Weights of a small transformer language model.
Size: 9 layers, width 256.
Architecture: RMSNorm before each block, rotary positions, no biases in attention or MLP, untied embeddings, normalized queries and keys.
Each number is 128 + 24 x the weight over its row's rms, rounded and kept within 0 to 255. Layers, rows and columns count from 0. Numbers have three digits each. The size before them is the row's rms in percent of the matrix's.

# layer 4 MLP gate, 704x256, rms 0.161, rows 541-577, columns 0-127
099:100137119179127136098099092137138138141079126125133117096118130114147155146158120079171140151135096089095170132160119136140076115091140129106089121136116097114137159095100135143147140126139159115153108129178141133116120144167097120123162124147111182121108146107123122103116119097120129134138133097116136133121126088100102112146134134145120138138132148139123170140156160110138126131148
111:140123121122122135094139140107150126153133184092132161167082182105116091080107112129139131153116126149122121165114110129135112137144134118113123163105115119128116127158143159180109132134143102093129114136105121104098115148146106117087106146145142129138129155164131110110148122094112122142158118115130130152121139123137107156145109145137113133132122149063122120150122107107130167100088
101:115096098139148155091091151132139129133130129122105128138130149127131063100118129146146200150173145135141134119154129130089176096144086109072142107118110127101123123148179125146132102118104104135163117123159108117133134105120127114139097154121165135104125106136104125192145120092116106135109143122115154134163191164141110159166064091154114155186136128114187104145142120138102098138136
097:099161114131100137126137089120131159111084171129122122135123132130136167103112080115050088120146111137115125161134127116140084102146094135125165088091112140093150115123151126159118142154119143088095106203127101114159133141102137110114106142155127143119109094137089143098150109085144103146119087126100131116148167087103095147102136106123166100131140115133127144146099097129149124147094
098:145190121148081134150156102113154154150100127118131124171130146139139083119192119134120105125114118155128149130146116109116109076121140162127112104112124095136143083191186144122138138107134101131107113089137178110138147123163133114079150095085118133112114158165201118157159147097088138138150105162100157136111140115120139148158203125094104093135128115131154113122109107155124131116137
103:124145128118137114100092114114213110107117090128071123160070135134119105150153126134151118119116142086151157119123118123094107167120123169116103111130108127120128124151134123124127125129176111099148136105121133117072121113148140139120091081160126136137160076144121159118185140118100104108160130140138152139143132137138115165109159108080127077139160134145129148139149119120151135138129
112:128136121128130132121138155136155150156132135157147110145116127125119148092101144155107100108104174144129135129084113104170146129145145135135147135172133093145100149162113113164148189153091126171148133117162104114106096140103125138131126098110156142158081144131155133088122129125138108140089137079116152156124109158128125152128133135166118114177132133136100113163141149102152094151119
104:124220153173118099146128111152123171149151165097147110181102094120163143152172131113132105160122153119146134151173161147151129108135133130116124127148155138092179125146147134125129138149141136174199116093158147120161135097174100110120107126090113121095079116153133167187141135153113100138173096164126123116109139105133145160138108110102138094155132157142098102148140094109100116106126
109:120127132150125146099129127129104144126144136123135102148131117107119107139101127164164158142128097103095121074106126150117139139157118167140156134119103134133142109116125121136121099124108108172108164102194093151130117075101119166106160164152160128158106131104106119128124112121134157159093146157157121104132071172103144150135108080118128125155158097144108116127102126102118144120100
101:151092134108129131126099145134123108140096121104178167142148147116157149104110159145109128077102137094144118122140128169125119079098122123200118121131112141094166110138104124138098113141092158168119089109099098140136148122132132138078156116155158118080108129108131113122117142162159099128157048127106070084139137161157106120126166115095120075129107153084135126081133138128147138107123
102:144121168114078108134103130078087151117142157133159094086121150138146159150099153114137123116101176156108181145178160125142107123103152131168118120129114098141133153130178128104130087121086111134158158108147134129155083091127134167102174133174162129110091146159096070135138139125151113132129116106145118129132143113102163086120170148137147156133143137112137099131124126155164133129104
105:113103128148157114115103123127125181124136141175111189103082124155121108098111115149120135138096117157165133145136148164116096132153112099164097151173102112118120115096077128121095096116122095092124128117146174088164109105151129166130144122116159118122127115126149102116105128117103124112143123112127114095136103140124152156132143142099162084140173105124142106138103148111120185142083
105:154121112141140102104105128167155151106089095102144132200099110137110199119100128111144103147115138130122107123147134104134142112112148160148106107148124095130164127167145119132073124187152070115149157146160125096120145134119116138121083151106148159117130150129190152124121095085113163164123099141104106118103145143113201120106123111125091151127142110093109114102138105121109122128123
101:138157115118135113117138120143112134098140137131096126109132153119127188129115097117117153171104127100143120087135122130100103115158110130100082109144115124142144103127138169137105177148113130150150126123128139121131131153140109146123102096081186144114127135089140139148121165145114122109160163132133132130140162146158100098138099133120093178168084142142076131127125159108133150123126
105:108107120093140104121143169146156122164118140120148142147176114166104156142128145133154125170131120172189131124122141105144131171107123099156152153143168119161118127152096130150130112135096114098075104176107147125153125141096112166093127119149147132176123115140097111122114088093116088133119137116085148105122120110140161152086125151159133153092137122129152160162130091131106104158112
112:144093148125137166087088144126143124152122109113162134129121118144168152143183116103090106159111117115106120120107104140141111107125124169124120121135115162139116161092115148116139164121097085131162132159123156145087120126129180142106074146118190111125181133114114075144119142146157101139133135091132106164128096107166139131110122099153109140116127185093151109122140146163161106116126
093:148118187113134138151144122129158131104142130153137107121129093155115135133165094130122090139127116126140108147126103177130083133155124093160124161122163124186117114134122174131141148123142127166124153125157133112153070127083123082125152120160147164130104159120147117155134130165183122096132136101122080130130199160111172115096153110125114077129123112114131129127102113092140115161109
095:110167163106113125140122154099148111132104115088117109156143117177110125111116129145116135132113155169105124115147132120160085158133059144140148103131168143122080147132121166110070132112121105114166103123142125107131142168130054133128129138115107142085118105073105120086155133154163128097103108115125170087109091131091154120096084145125145113167142129150118162105146118113165112128115
111:123138142110119156115107145117138093111155134168090143112131099129131135158071123142094129151137132165145094129149119106132162111126100150120155144128118139102093153105102126133069139133164155129164143159177147182125139112095110099167150135143136171087090131135136134146104185094119114121087107131118160114111105077117109118163123075113105140171129119107109139141143100127121143078132
095:120132147115109174094125106149112147150107082109128109134135108157068131165104123171088148155122123150152159126098131125107119133164153114134119148119127132147115135120124123102114101103132145133126098112113086135104102157123178140124102144130128157163063111084158122124112104175087138095107162143117136120118133138148137127165095143109141129120147180117106106135179114119082153090121
102:134114123150138135120079107171121106148165136151130125111118129156104096086109128130119078127094139149139095106164157084177164110150146137134145129166142130078134114088127109123112171130169124111118104090139119146103129131127146101110109134117138128116137141116125193126127124105125146126098131088123138112093176100132115116136165087106127112130114115094132171138127180117135121151107
096:119156110131142147125134139085089116172116113134145096134136143121163134087142093087129151140081166106109163120146102169138081129110166146101095151110134155161141092089125143136131102123118118131095118130146110121101111158104106151128117181161146129134133165114140073173153122110186085122139131133107120140173148137100124104106124129115161114115144108159122173133108142161116148119092
104:132122089133134131118093107100133144160110117137123122189127094155146121093139091133104118094083136111125139134116161136104165123099133154128103126123133125110165121107075130109148148103192151136099165091162145098106136097108142158137067127138157159128129094119139151123119149130128141121133084173076134132143153118096135114109189128121155139168138138138122150125145137123135164095177
095:085124099138192131166123103114115136127120165119077131145079119121102083115117107107176162113121128123086121160153144123147130139086127112120123122104173133133135147134100110141125118160145108092132116151119126128164130131117138146127113133121117136081133140102128159097187107067092125150126125112154140136137134099195122099115155157122108144105130103138159106151129126133123091115127
100:140157152114111148118132124098111151128174142138178115138145101142166116105096144119151131163156113149134115151131132144160116138116117112108157119183151125160094147079159085159104155139151115083139141163128086164136138120169149109102157137120159172158130116113128128122127146118133064083112105190089173123124111128133156145133147153138136127134109143133135119097153161160080082114165
100:149103107135149139140182127100143163170139145147128141094102130122111122183127127138126142136117158126142123153163094100103079100094118148126107172135156108138148125101147131159130116115127153125099134125119130054116132135113087147130121120097101165126174130114145136120148163097140099136141074111122126097164064119127129156094122119139156097134147112121146124119111179130107140119158
097:110118118100132094087149169074104099114173143125139110174124141105141115154126088145087124127114151137101148106130133113151102131150145156144111178162091098084140145149144127154125139090144125114116086132136116094115118114186131122118107124160119160113150076111131177125122114125107105112112171141127118118161146111122088115097144138104149135106117145124176095145152101153167128129111
101:177135124110156203116149122113152155131151128161119112131087090096138173157111140122155133115098135138122115164112100131106177113091130163110171153095146124150134092096105143142128104153121123126139160142155132165146170155123127129087105109113147122104112090105139124153107168148137128081105117095175107137089160122126152133111152125101080122149131157102123112159140148130150135138131
100:141099111148103132139118125130157117146125105148094146120142111162094128099135126151087060156117136162126119171151185123136098111148159136140096102132119118118088136180118163130132123094130119117130168146141112107121149162109138154139103118131148116095109103135080133113147101119127130113127125137142134150138130155118137123099136135120141153124135151142114115107164158106120129129142
105:117120073112121141167101123107110156116160130111130103111146081098074091106134142078123143118137155081137105117129096107082086134134116145137151085146114119139164140127114086127130146157135155151136136144120066128120166128078127120139135119161115135159107103178138114137121135116156132170147121158113156162128095145129118143133153101129132097130158133081132125142151117140130175129128
103:135100115137123092124142168121129166107116148157109103123114127140142170121119106124169148127103120159115186156156094121128140142138151133140138116127145132136125142177148150161106112154161110129098188139104135152158176101111164164136174126077186132112184121158083173128112090149155124112117132113113185135127095124123103094125151098135150151100131105085138113170093137173109150118121
102:131103156148126127137145121105107151153095132151135065118145104134094117134130122125113136139085132120128192107122134096105093149145116109127132131138144131117138119095157102132143101147137141113168079132123107103101062111134126145126128095098075126129074142142115088115130110100051147125100140145133142096154101168141101145188120139144109109153122117133115106107132121147159121159098
093:132160107121122119134114100110089105137083117140171136140106121065128119093085149097137133177149221076106118150123125160130126157141074114135078121151106115123122119119126104092173117132111160155137149122126130130082126146105115121096135129126093112117158132103155115167149172123095094132142148088115131115129138161108145150152112131123135115142186126114115113123110080149099124115108
090:151147095137140170117125137145103115146133111079120083188116137133104153110116126111105149152110125124113129161119123079108123109118144088100115136115146118142098119107143113137071119160140116126119170061130174137092099137122107145113114122142117145128170070171127147124124142094108133135132111089132152139126103150134093100145128140161125108159154147130118105104145098151147113150134
098:140102121105165111134117110107158176131129151099100146184142137139109091129166135116102137180049093111116124149132076142115118114105111132134154117117093126116134136120129088101153125118129146131120148082135085147130108128173092170132177152130133132130132135120096118148151104142092113166113113125158130115095126131093158107138153114110092127129119107153155132163151136127152126152129
100:126143093137107143147127113131112155153112157109167133163114111127135135142096094147103147174137105121119149125083172144142121154119111167097138077105118133128110110154139121139125143097143127087128110121096079159105140145156145132138150149124081143109123156127066088124125133145126125089157114117098129108113150152135122155136124154153170103144114131123075100162094099127086176146123
101:129128132132158130148152104185075090130107125130116140162189115164129115148133136111125153124135084216085145138127144109143112131121107122140122125146114134159122124107132108131128120122108137164091108129150171134118128131116103146124152114124129148138140122120173127103142099137109141050125128141146135087137125066136137123151119114105149084134146130143150154122121135133119158103133
# layer 4 MLP up, 704x256, rms 0.17, rows 541-576, columns 0-127
098:203176120102126092148144151130133116104138117136089138148125123156130172143145136121159133143116107164103128122109135132085161132106091116125104128152151099090144094137150120147119145145186118131151123101095133104128125162138165132156114122100161138120126080125125147147121105120150119164171119122143136163113149122141118135175081127142142169090164136120143173096146163104135173128122
116:130141140143134090119090126121077107150135116159099131077104120126108106166126107147122158100126140087151099118111111093169105148125144174128141135149163107131121148156158104131161116196143126166115159146103114123086160095119166087140139122179092120160119158083120116139108135130133093094142140109090142153097101129097108107149088120110097126169090126119129128112140106128141165123124
097:117111208155169113151132133177114105175127119140115129112105122140148131152103106162109082123142113127119170100092127099121150134123121130135107149120159150077117117121139172127103062174142103109148114128168115122128132161171118139113140105093113167145113125124151092122139173162125089145146155135135155138113123113091106110157144111119106126086144109106101122158177171155139148126157
102:100134116105105111118132080180119136103122089133144169115112145160097192125144146155142137119131112118128135142185172144138101102123150089119127132119149138159130146104107112112094093174136151107179111167125106089139090118118111112125127172131142112095112156104178165102110147099131113125128171145128117141103163093105106169077125114145163099131119101079134145132126142177139074113144
105:137104168143109160136114093144136134147100135148132150171128121116143103088165145110109118100081133099147125114137126109163167083161145159108126123113132182130113126159103167116113150108144133098100087132133104151152187125130116142075187175131101150119136131106181180169143131116128131110131166152155094131122140101076131178163166091123124144166156091166149143099099149153120130148131
105:117114061123148088125090138141120158083102101114156128176117125102161130150103141131120156126143138092113110126086156116165098092151160193121137133124117126112140130137133160186126153154094107127133135134129113133083184134094111119155090148153141108137116126115102173139147108092131161137144109174149174103129099092097123128096151134119154084099127172147146140136091106124146119098102
110:098140121140111126103143127145139115114116115166116138164114130141143131113167110146148108105091161164061145097123177161150160090163140143110094093157162146105139163107144110137115173163114105172144095123152136131115105175105179098115139105133180131115120154117124095109123112125111142118158117105126113091128110135181140125085117120127098096108134130127115125140087132114134117097125
096:144134131112129137110107153105121096179134154187134099089156136108154122097117154112099145123093177158135160135102123130117099118141134141138157117121112152109117087119151177122105115070107153141112158122128120137154108103101119088163168144107095117123134107137131130165156135136099102126152150144145115089081135116134115171126135141152148141136134111160143134152106176135145155105124
115:193102123138104150137170104147103112131114132117143137098147121107081119109117167095136107128108178112089153105092143121092164116131128175171141110115119177118086163144117137119126098149110104134119160169174143093169136157114122132147159131137179152104121138155167118137118121181110141157129096138126079141136153167126159135143143121088143157145163106122141122155111152113149139141127
100:153086135116144131119126114106160079137149087128148162110146149119076155118143156118143139165148096116136123165154157130153129093148089164171134114150089143157085128170106054102147135190110130131138121148091145140129106103138174103104106082136148143070147122142146139120127108132152133134147146125084128169123115128141118090113109108166144121185132112116136114119158124102149091111138
097:170148162115178144086127112114134124123148107143078168156178121109124136169119110130113109134170156158138122140137124112107104145095122096149131132088119151127188124116092113100094119090116115095132140108116123141103163157110139152105098115061169130114147115158122131150109109095151153126089118153152106143110135088136135086136107125132106113130105099113103143108158145140128134140177
113:115115102135120141117142118159123104120093108096128121136166114102141115163123114127180148131112165114101158160138120155112140133119111126097167108152117122154136082073172166137127133104158120109104149099135129106114097170160090077090125120092139135126136089093131095135106104149102145142161148118115122087136179122075157119150091128152148157092092175142099128113158159138128104151136
102:170119121095105135192101156107110134119127114126160117122141097131147171124182152159109131096114117155084176125133112139117120125132145134160130135101096123097158112123119146151127172133116051136157126100145098152154134126086127140140135143122121128163178114144148134139111134143099159127120088103140159115118111133130142098170120093115128105090135108099145159151091144110143119082140
094:136106130123115118126117111121079117127106133138124142135153163108146107152100099098088119121135158141111158197107098162135150153144123098174153118118089123133120160155168105118144101096081128127102129095137171128099145101106068127141149111136125156136121140099131120157121150110122184131144137120098150107107163135139098148127122132079145151165135135167164131118115129104135144149152
097:159110156132152143095154111120138102172135155157107105097143140146137109105110114139093133128115100031175113135121137127130139113076139123136159115138150078162109163131158119082137085148124144157127113123109113164120128167152124165131130116153084101127151118154127146139143108180120155148130117166100093126144103140102123137146127136102136096146149108112131113112137129130079123141155
113:116137147136142118090137103152148148184152069115091105061162146163114106124116097139106082131122138157102150169091108142169133104147099162134122107084101121133157145160109126129123109127130083149120116169103138151086116164101141167115122144095224098149169125087129120157090128153134119119133115122122105104138119114131115144137131108111130083119136154103129122107129128141102130142155
104:115119142163096126157147102112158124102116091084164130113163119144149103141159126195093117085092108148134123113107160128102122159127111111120148113116140124107126096155141149135132097125114135134156137126086098132170117164134147100123088100140160134143091134157177103116113113145131132099108116150132105136118176191133142146075140128123081113132136117098160157119104127119090088113129
099:143129148128080108116147105106109124113178162094168148136114129144074103160107185123109152158124124128143127119148134117140139127112153132113093091172126151131155139137140118096154183128120145175126147120109157105123135115137103158129108132152141105136137103138122110124143145136088126123150157161101146128096099131111138141100161152175119174138144129083140138121076151122120125116128
101:124123145158121170116099133116159161148096141129128138137119130141101147141152161134144127142124120138107103043079119184168128142088090148150135130081148110155140114152121104107105089120128127127090117120108146093138119140156114140093128131139093123123092138111175120096173148178093102134136149115128096132143131118115155137142152143110085096129103133148117145143123105147100144150143
100:140129135161146123122133117061149113119157128148134109131126110085114108154085159116171128157157156146143132140145173116133139128107108152117111115124114132117122144167101123115131123115138120104154129134147148150157135114155134119141128140106148175070123142153122173128152135134179148097149137117090095123160087118155084118192145089136116148141138119168150108121128154148107119127140
108:081105150123152155141134131102145134103114184131186124123147129147102176105120141106139128139174131110108154121132141097203106131105097102156156098078109160136102105126109105137156087137186105109101141135109083116124094117138128109105123125151120172099112092107069136100109132121115109090115131180117141132132144141112180154122104114105109110114107126129109143122087160111111128125176
105:124094106113121110103087132116134081147138111111092128136133135120133184136154134153125110115107140167133131164103146151147105126113121171142122161133098111119124109159092122122099151138109087116149164115116183125112136120119158152113114109154120162151154104110149089082187102135182086147153132089143112117143170117145162143134154121102106116117164154110151126160123133086166092137097
101:159095124115145120123153103114110140100109138163111159141101135135121140164147158158132107086115137115143139140129124153187123161105136125085132142085142124138130176090136171084128119148122129133098117119140091154124176093155076121131149118118104130118103143127133064147108110125106085147116180112127139200126117153137120146147127164121082111124141119137154129086115126113111119146120
100:156131183115086119121101126105102117144122088130136128177136129141122146120146132118112121138082139126147104111121134155108091111150137123146128153132119115081151155084137135148098106161137109177117149145144119103102104114134139132130114144112100091119157124118141118116111150123116129151134134105111128176127122201119130185132130106124125115152114130120121132116119130144156135130114
105:128122144077105146160146159092089126110177150126128149128142130136090148097168184099112122121160100179114126133124113143151151133109131099104121166137156155136124093133172083109124154115184127117147107142140145133145138144183130126086135098096156104158127082149084160127149155107126108104144128127065135174144120145123132113113125152103097172122139123132111139144140161133139134152114
093:127152107127130097127120115129089107115129099141105123101115155120125137107172120134103122115112109156109112153159151107089164142143169109097137131103132149137182099129106124141121144124177131113168121108150129148126136118101137151141092157163082134173146088140131122152082110102134143127132124143093109110137141143094116108136160140096158108133145097162116134151178139146133144148120
092:129116110163145176173154125097114176135139123114121148124120108083108166157160097148160126139175094130118074154158191109115111152108137149170148100106101142117116132164146146089081158126106145133171092140120133135122189186119127115158135095166089109112142106119121153126124141111102124121126158165158139088123111100123129139140139143113147093125158131143169120123169130133155120097141
100:131117114114135136121121159092149136157117161172135152143155137156172113078090128085160121098065137131102142128113155126123106094150107101144123126134121157113123129126107125140099101168122107123154096121105126114088141145129112141122131126156159120131073111164125133142130165159095107154140123143148136174118108121103136082086118157127191158139136174083128134097139133098143122102136
097:126113155093082113131120114162119138145154166111142116111142103167134089167131122145115138119120142133147130118120149124130138125109160091162135108144200149104107077148129069108118126103170154111145132136149105135121109144129119121145132099122064170114150108143084160131144168086139101129085132088075127130099102120055099131170103145132179152138102123112118138103124131153098126166110
105:122151123129160157195141121130137122128127094112091135128110157116117108105108102142145108155093153117128120108137119123113142135111152144131141142125160072145135139084134136110155093126104117088138094136078151175120173102088120132102134147158114093100090178144141159124130099143162134111128171140086117145112138084152125105118127119149145136154186139094113111112134143133123133126142
105:080150144127167103151133126121151101104147178143125138122107108115124167096150136121139183121155106126117148118112113102139137126126111150136137165071160152123116115150125098113140151119166128185158109133145092137107138130117155119135093131084125133103112109180133142123171072093116162110074106137118179169118147125102110093142128111110169155138159159097173142149154098100072104124104
100:126078159158131131105153118129126094147131078125110086144156089143110144151161148072100159132126136134155133141090123136101108152112132135111162145136113149095126122144128137123113095087166088081156130103108077147084117109154088122128105174083133172102080166118107120130127095098092140063124095126135133124113142117099099122134077118146143124147140138146118127142158111150146172141091
086:174122176122161138140144117114191170150118165175113127086160184145139122131158133115133094103147121157167182109085166114109083120113151154130111132109143135185118139127081109095126129144119112125104141149150149157177116123149153113136126134137132081147160130131032146088108183141107106109154142169107126101144155130112115137130132135099096163117112100156115123116132174125072163129113
090:173090132136133122145126159096084100133150086133120140137109145105113167092102118129135091130143127110124130101154129154160175118131124121161153154136133096112138115124133148139097144129179151097129084126094133125121143096122106134086116150107144132129096167122158121151139128170089139162093140122144103135149155161159125168140155125173137122133130131141161143097132113115092097145139
106:103119128118112140095116133133137110150098170132143148081172102093133122122130115153107134070178168158111107143096141110130119162098110115098119124125156148162154103128092085103128098121124180118156130130086095152119147148120153171130095132152088083128105082096125143118150136091148134136109164119140116091162154094124129160123136135107163152123124130137107127120128150139127057085083
102:101093148140182145150143100103115094160143142120106146141114132134135074144105134123139098083130141120129115122150081099139121109128140095109144125136128109126118124124099127115076090128124110137157163113123139146106136102179105143112147109130200139127090103155113062105129116114145122093117114178144150139111123127141097109115126149130160109129088130139144169154090088113145109109142
# layer 4 MLP down (transposed), 704x256, rms 0.146, rows 541-576, columns 0-127
099:205146129110152073143091106120168086100121122169116154112103111092103175136096120088119108108126083125139088124109155129141122103108083090103156111130092105156113119113150147114106095124142119125165148107154107135122156102142149158163123126125175080104095079092115142146125155135149117175158136116134128113170102104121189129128140098132149099116144118091126126136153121086114135081129
102:102165117103133101115063149149123153090108136171090126129129117114083146137128103107122106158155132134127144156141092111169106140124148140171106108117100144153107092081159087099101117137113153117098145140156097172135105103179126150124128102118194115097089154143149146173089122130140170128151129153097120115164138087123140141118142093125138140129101097116100087150114144114149093090100
099:088144114110120124116155103130121174081150128113139152172129126149125122160145127126117074143104176215111126118090143107115152150174142181087092130155094146146054165104137141137093142141146135160127161112136103100160134159168107128141106121115096119112134092106143165085138125066115122125129078126158119155132118117123116125103145142123107112146114132124154120142086141112123131135151
108:150163138149110117125121134118156161133110121143107114098110052140125101084138109112100091111119114165150123102127111152132092120145152131105130099153124134124114114110099140124082138131141132129156107126109107118144113165116126132110131098168064148095115151159111101095151110111161105122139131122153112115149164125089134150126117150130148118087143102125149141120107122165159124129095
108:108134103120104139051153154154157127113106130111145133137161170112176154124132128102110136125118136136123151124112136116135094107139110128096135124133132123117142154135140126100172099128140140106113146108092147120165121136134173099138143184166077167151152133085142102155095123094138124158148119108045140150118120128121171111135139092136128124145156125159149127134135119121095168127156
112:104125131132101119110163142118102133147151094133116112105121145075160165107116116162104117105081123123096139123132116149168164110129107131090134119107158133169137164160160126128150144073113120127160129119104105105124124176154138116108101128141077155117158139124127150150168114159159125112117149141204118124099093107133114095073141085137150134116101101136118119106154159096143092147133
103:162114141171131141103122126133146136140162117131125132130093136143108103152155159118108144172097149165138140090116117100147123165149113128124169081162142109103124163138146128141139120138150126172124133135085099109159140113123158125113135078146125123153113118122126143129135132127120097141112129075134127152122081123137138150113140130149137164160120161144156127153159137139113128163137
095:142108120173122165097117138115115124119121124101102123150099102108129123122069097126106167119129132135120179136130116142123151191160078128086120146171122127141148131111172117120146143139150120111104151158064112124111092156100139134129172122097168120136140111143097139096138134158121133126168139127138168134120117113149165137163134140114139150143138147104167098081168135097150134109108
126:160123149121132189135153112120131144108147148143151129100124178100114102135109118091117073185077119102111134134110165118123120069129145106194161106135125198120135143131115154110152113085098147123144103105122124134142149136120116101124156134164124155126162143136110131079131133135104165146116169148109097124154129169125090105115137113138135149190111113118141102132130162144112125130151
099:150165113153118092152085098164142128124138165151117153113125150156140095173136120162116102134120166164099080131161151108174171114137165157103101131159114105075112105133147145138115135118174113118138144127099143130125112204168129085159071097132117156193121127149115155109126152146126106130122153135103145138133113150117086133123117114133140105088110157135125147112158127097088168131151
098:134173140114144118167126139157085082091110095109084150143151146096148139093087126125115157133146138244122116161130124106090115134097155141140125100142128148050108212146128139119166115160143115129123130122125132139167131103065099112065129115117066187125100120119148128135119146138187116141086118130105117120140120104120135095098121119145159103110102109149117122129169112139126145108140
107:129129151139141146115131104130192151170138111118119097114123110145092172093132131101117088127108118140142153098157108134136076135151113163140136124143162147120134142129148160097111111190150136147127097101136112126138119160137115109136153155105086089117107154096120122135130145103149106138113171108115185120119119105127138131050163151113119163131163175135153125127113168108135109116157
096:112113124115119120155148170102134165083098158109141129109168142128122162145182163158178127149091109126086120130095152138161136161108143108106164155091124127183134155126150110165081127105109149099154153148118113114141123142110111092168134130150187118115121120113146109122153099137124152161130117115084098077107096128099128091153107112112122185128153137105149115155141116136168111115123
096:099138115198135129112111118174139133173123154131177108144114078118132108173089115136123116086111129075111114145179128118123131142144154117167143106113168118117121144108151117152122112116104187097149161119094115160101135132110175143133179112145176124149092117125118139133124167093164105118105141129112160144123109146096119153161099122152107152131119145107145135152152087114102150114099
104:104148159126125104130153119117171112109134123141123136094123122089145063139098152157145124096144164075103169168139169139135177136142189124107118137128147171065154131163113145135119129143122109140149141130141128137094098142123108161137134117157190122140150120148166136131127166139147148120156166114142163096149133153115150103158168083067095128140113122129135170096127120128117131098165
111:125155181105155112115156129114178165101149112078097106073166171167137130148087112102127114087120139134106100145106144119149144142155114165124118175087159126111096141165159122124126096098191165123097134158122088097087110153073116139135158129115136117120137144139130154118108117127163142168086097128104153130148157099151158141129124115139140126165145107127093140138144148126108116132122
105:147127138142113141137123121133117114116121093110101104136099112173108136100136109114129116133077124123121140118130086126138113136137170120084140101149067124118121158090098108115145123168191108131099149096161170145153129109092124115139138114117061126154108148116101150167124151247151118122112098133108143134156125149179140112116147147108152133154115097146141111135146098121117125099171
101:127169103101132151122143117134128122117136137112116102150136089181147119098102111152083136134136149156147127078184166141121137092169081130133151123100117129080138161124104171101104168133137139112156142104156130141121105143090130129125149101137091158125143119129137154088151154135116087158103138142101139150140107130146122116157111134118108134131109101133140147063129135105131089098114
099:102119129161136144139128188134148115142131084121152112139129126078102131131105178151126124135151154106133157135106073121165120132088148174172132141100136147153180119159129081088118127128111089105178106135125128115107118114138137128116120122133156090110147131162135131155103097103146149141173143126130120082071103180090134130103123121141134119108130151148118116144125069103154165089164
096:096152170128081141143131140179101158196112127102174110127167149129097114166115124126113125095141158167125103077162123179095120119118119093108122121120118177162099099103120080114090130110152112119110107131127121139129126133137134149121120132152173096154103126163089136153156126090120111110118134111180134130130136109188157143134145160155126136140099175121105134154153093094141147107144
104:137095133143125111149105085108139096138128131133151161139153126162098068146131108106107120087122155115134157118111111088137143099129121131120115154154118115077146111127127119129131108127122127129082100142097096140116139119129117168126077131126121129111114084137150115112069147131140148100138162131134129158124126189138147133122118102114118111115109122167148141175131141113170098101154
106:109117111116125147101131098136149147194116142118119087097135111152175120112119097124163143099139112110115147155140144111154106112145107144132141110122091152123117098129115125136117083179112113094078196134102164133101198118122117117137146154135155141073145112099137139116125128095158150127119127128142090095138122073154137123140115106105100127116104116133122132134132128073150104133115
100:094140158104098122146143160120137155125114177123128101104090135123145130099103092134126162131166136085094072127130110127115055133119112095106127090105141119129121161146142154182103153108091079130135182134112166133136152097097135102141107149115180166144160163143110111135136107143096170156128112120139124147106104148174110126161110098135114114155139117118171123127106135100123129144134
095:146144139129144162102098136127166118150112099100185127136124107094110138139132107099115149163137093102139128158114135152142167104145130167155125155125065139133110120090137114141104174127145139120145102140097096080146124117121126166122141116117155120113169131147142119150155113097142163140120127125133113093144113109085129177142101126145121098159168132076171136136164136158118158133096
117:112158159107174131132163125124100130091150140114133080119137105121098121152118170146149115154142121245124094155160132161153129152127121127133123134158131134165153114150153169083128109112096141121155123142133108119167118153108110082128126115122159106116157117142143081123144116146115089140144125129128141142138138125091145130139110122161119098124142145111147064190127149140134079088172
099:073144127141097132105122143098117160080130166121115140133070124089110114128128128147173119114175110159110134079167102172151156102163135125134143098122116164132149126148142141082144127149101103103158143102155123154130118112150127134113103137127146142107122100080137086131119141132140162144143127157136141148097105090124139145135161084107095112181154113092131103097132114142126085129143
097:110121125076101159137164114138174123112121132147079125105119086117111115113146121139186173179110112120132099182160151130088140150123132093147105105103121129080151121125147120154105145146106138169136115137160114149127130112107095106162177138172111144104092114117161133135166154178102128116116122120107091131112129093137120115124170117124089130143110084120151146140125127133132084112118
094:100131136088118148119079110104117117091127085099114148080113131143129116115122148125130085179096131135089090139144107091117116110114120094111126104089209124063129138116140144114130122110106107142133112104158149114122191108105098085143115180127047111160134129114181120134126120098142118168113092171098143113178155174130119105166132112131122137103143164184152137127111102142117125145126
097:135143130146116116149111116148148107146119135091111190151169145117141122139143108116125126118117139148168124189096126085164119121129138170118129166127118123146102147129140095116128146154081134116104103106107142125114134093109121139143134165126102112100149113097128091111123133178132147137153119118154094157130130128116138151130177144157108103154126122168104115121115093133091133127138
101:132084063146109130145135146118155148085158127127114122114105121119117120156124128113114122088134138095137150130130123104129127132146118138124161129127147132095120105114098109125126119120141137125093130144120091115137147112127124107102142129122170138160134132181147137123162133116101121132125100153101145128100106151121127094150128071138146132114106148124116124135145101139163112149135
096:122095115078154089107163159112107113122132119179112131123119162076120163107178124104123091144106113130109089102140121114135145120114108135096156111153171132144151129111114143158173108125135098118107176141149071102144133109090155133108127127093067127160110100124178121132131109152154102110137102146111161138162110076165137121086133120129142176114092110121151098132131108092144142141131
102:098132136143140100144125172147116160133128097095128150131107105133086166128143166095105128139156104093146139103140138119095136117116122085147152124108099129066105078136094103149125095080097108087114121134099105110139094119090108130133112159117140106083063128106124109122098100073108222103121112137097134138094125124113123161145082149180150112144154119109159111106141142123117158117123
096:118149116129138121103119095058151103144148126068136110148113125135127144117132131119128111131131125092108106104105091114111154095156103129129113156098099155104145130105151118120113144143120119166076102126159114111093142135166108137133099107153214140135120131138157103151116135124134147176137140117095115105117161143176141139090113112133154134127137166141155101130142157132149138110119
090:122107161114123100163176081065142133150163114115130103096120137124144101137147137084161130104118156094109137139114117126147130131068109126124167093112104101130161067094105129093123160124100153119157096159127105123145170141147191134163125157140151100141143143116127111129130115182138149131139115153125162144151146092152144146135145110145132119139137133103101154146174163126151133156109
106:162095187135129101099155098126061135089151139117086124154131165126153178140117087128147108131139115114133129074096112115108149149115162107172150126151111151143092089139145114145128136131162141119119095158110118147166166139163116152126124098132080146148166146125130132094083146126156143165171125119137110123155113134183125097116145140132166133119182146084091126101139148149145111100124
100:136149124127071113145137138099152117160082145106115094140093122114110137166132162166132118118151101087108138127115165098119172143119110133174170092106139126095085129162094171111122132129138114124106113162152137178128104131119128134140123153128139113115151148108102077138112111103124100148113107092113080076125077128099134110138120142138115113116128098120122104075158110124102128166081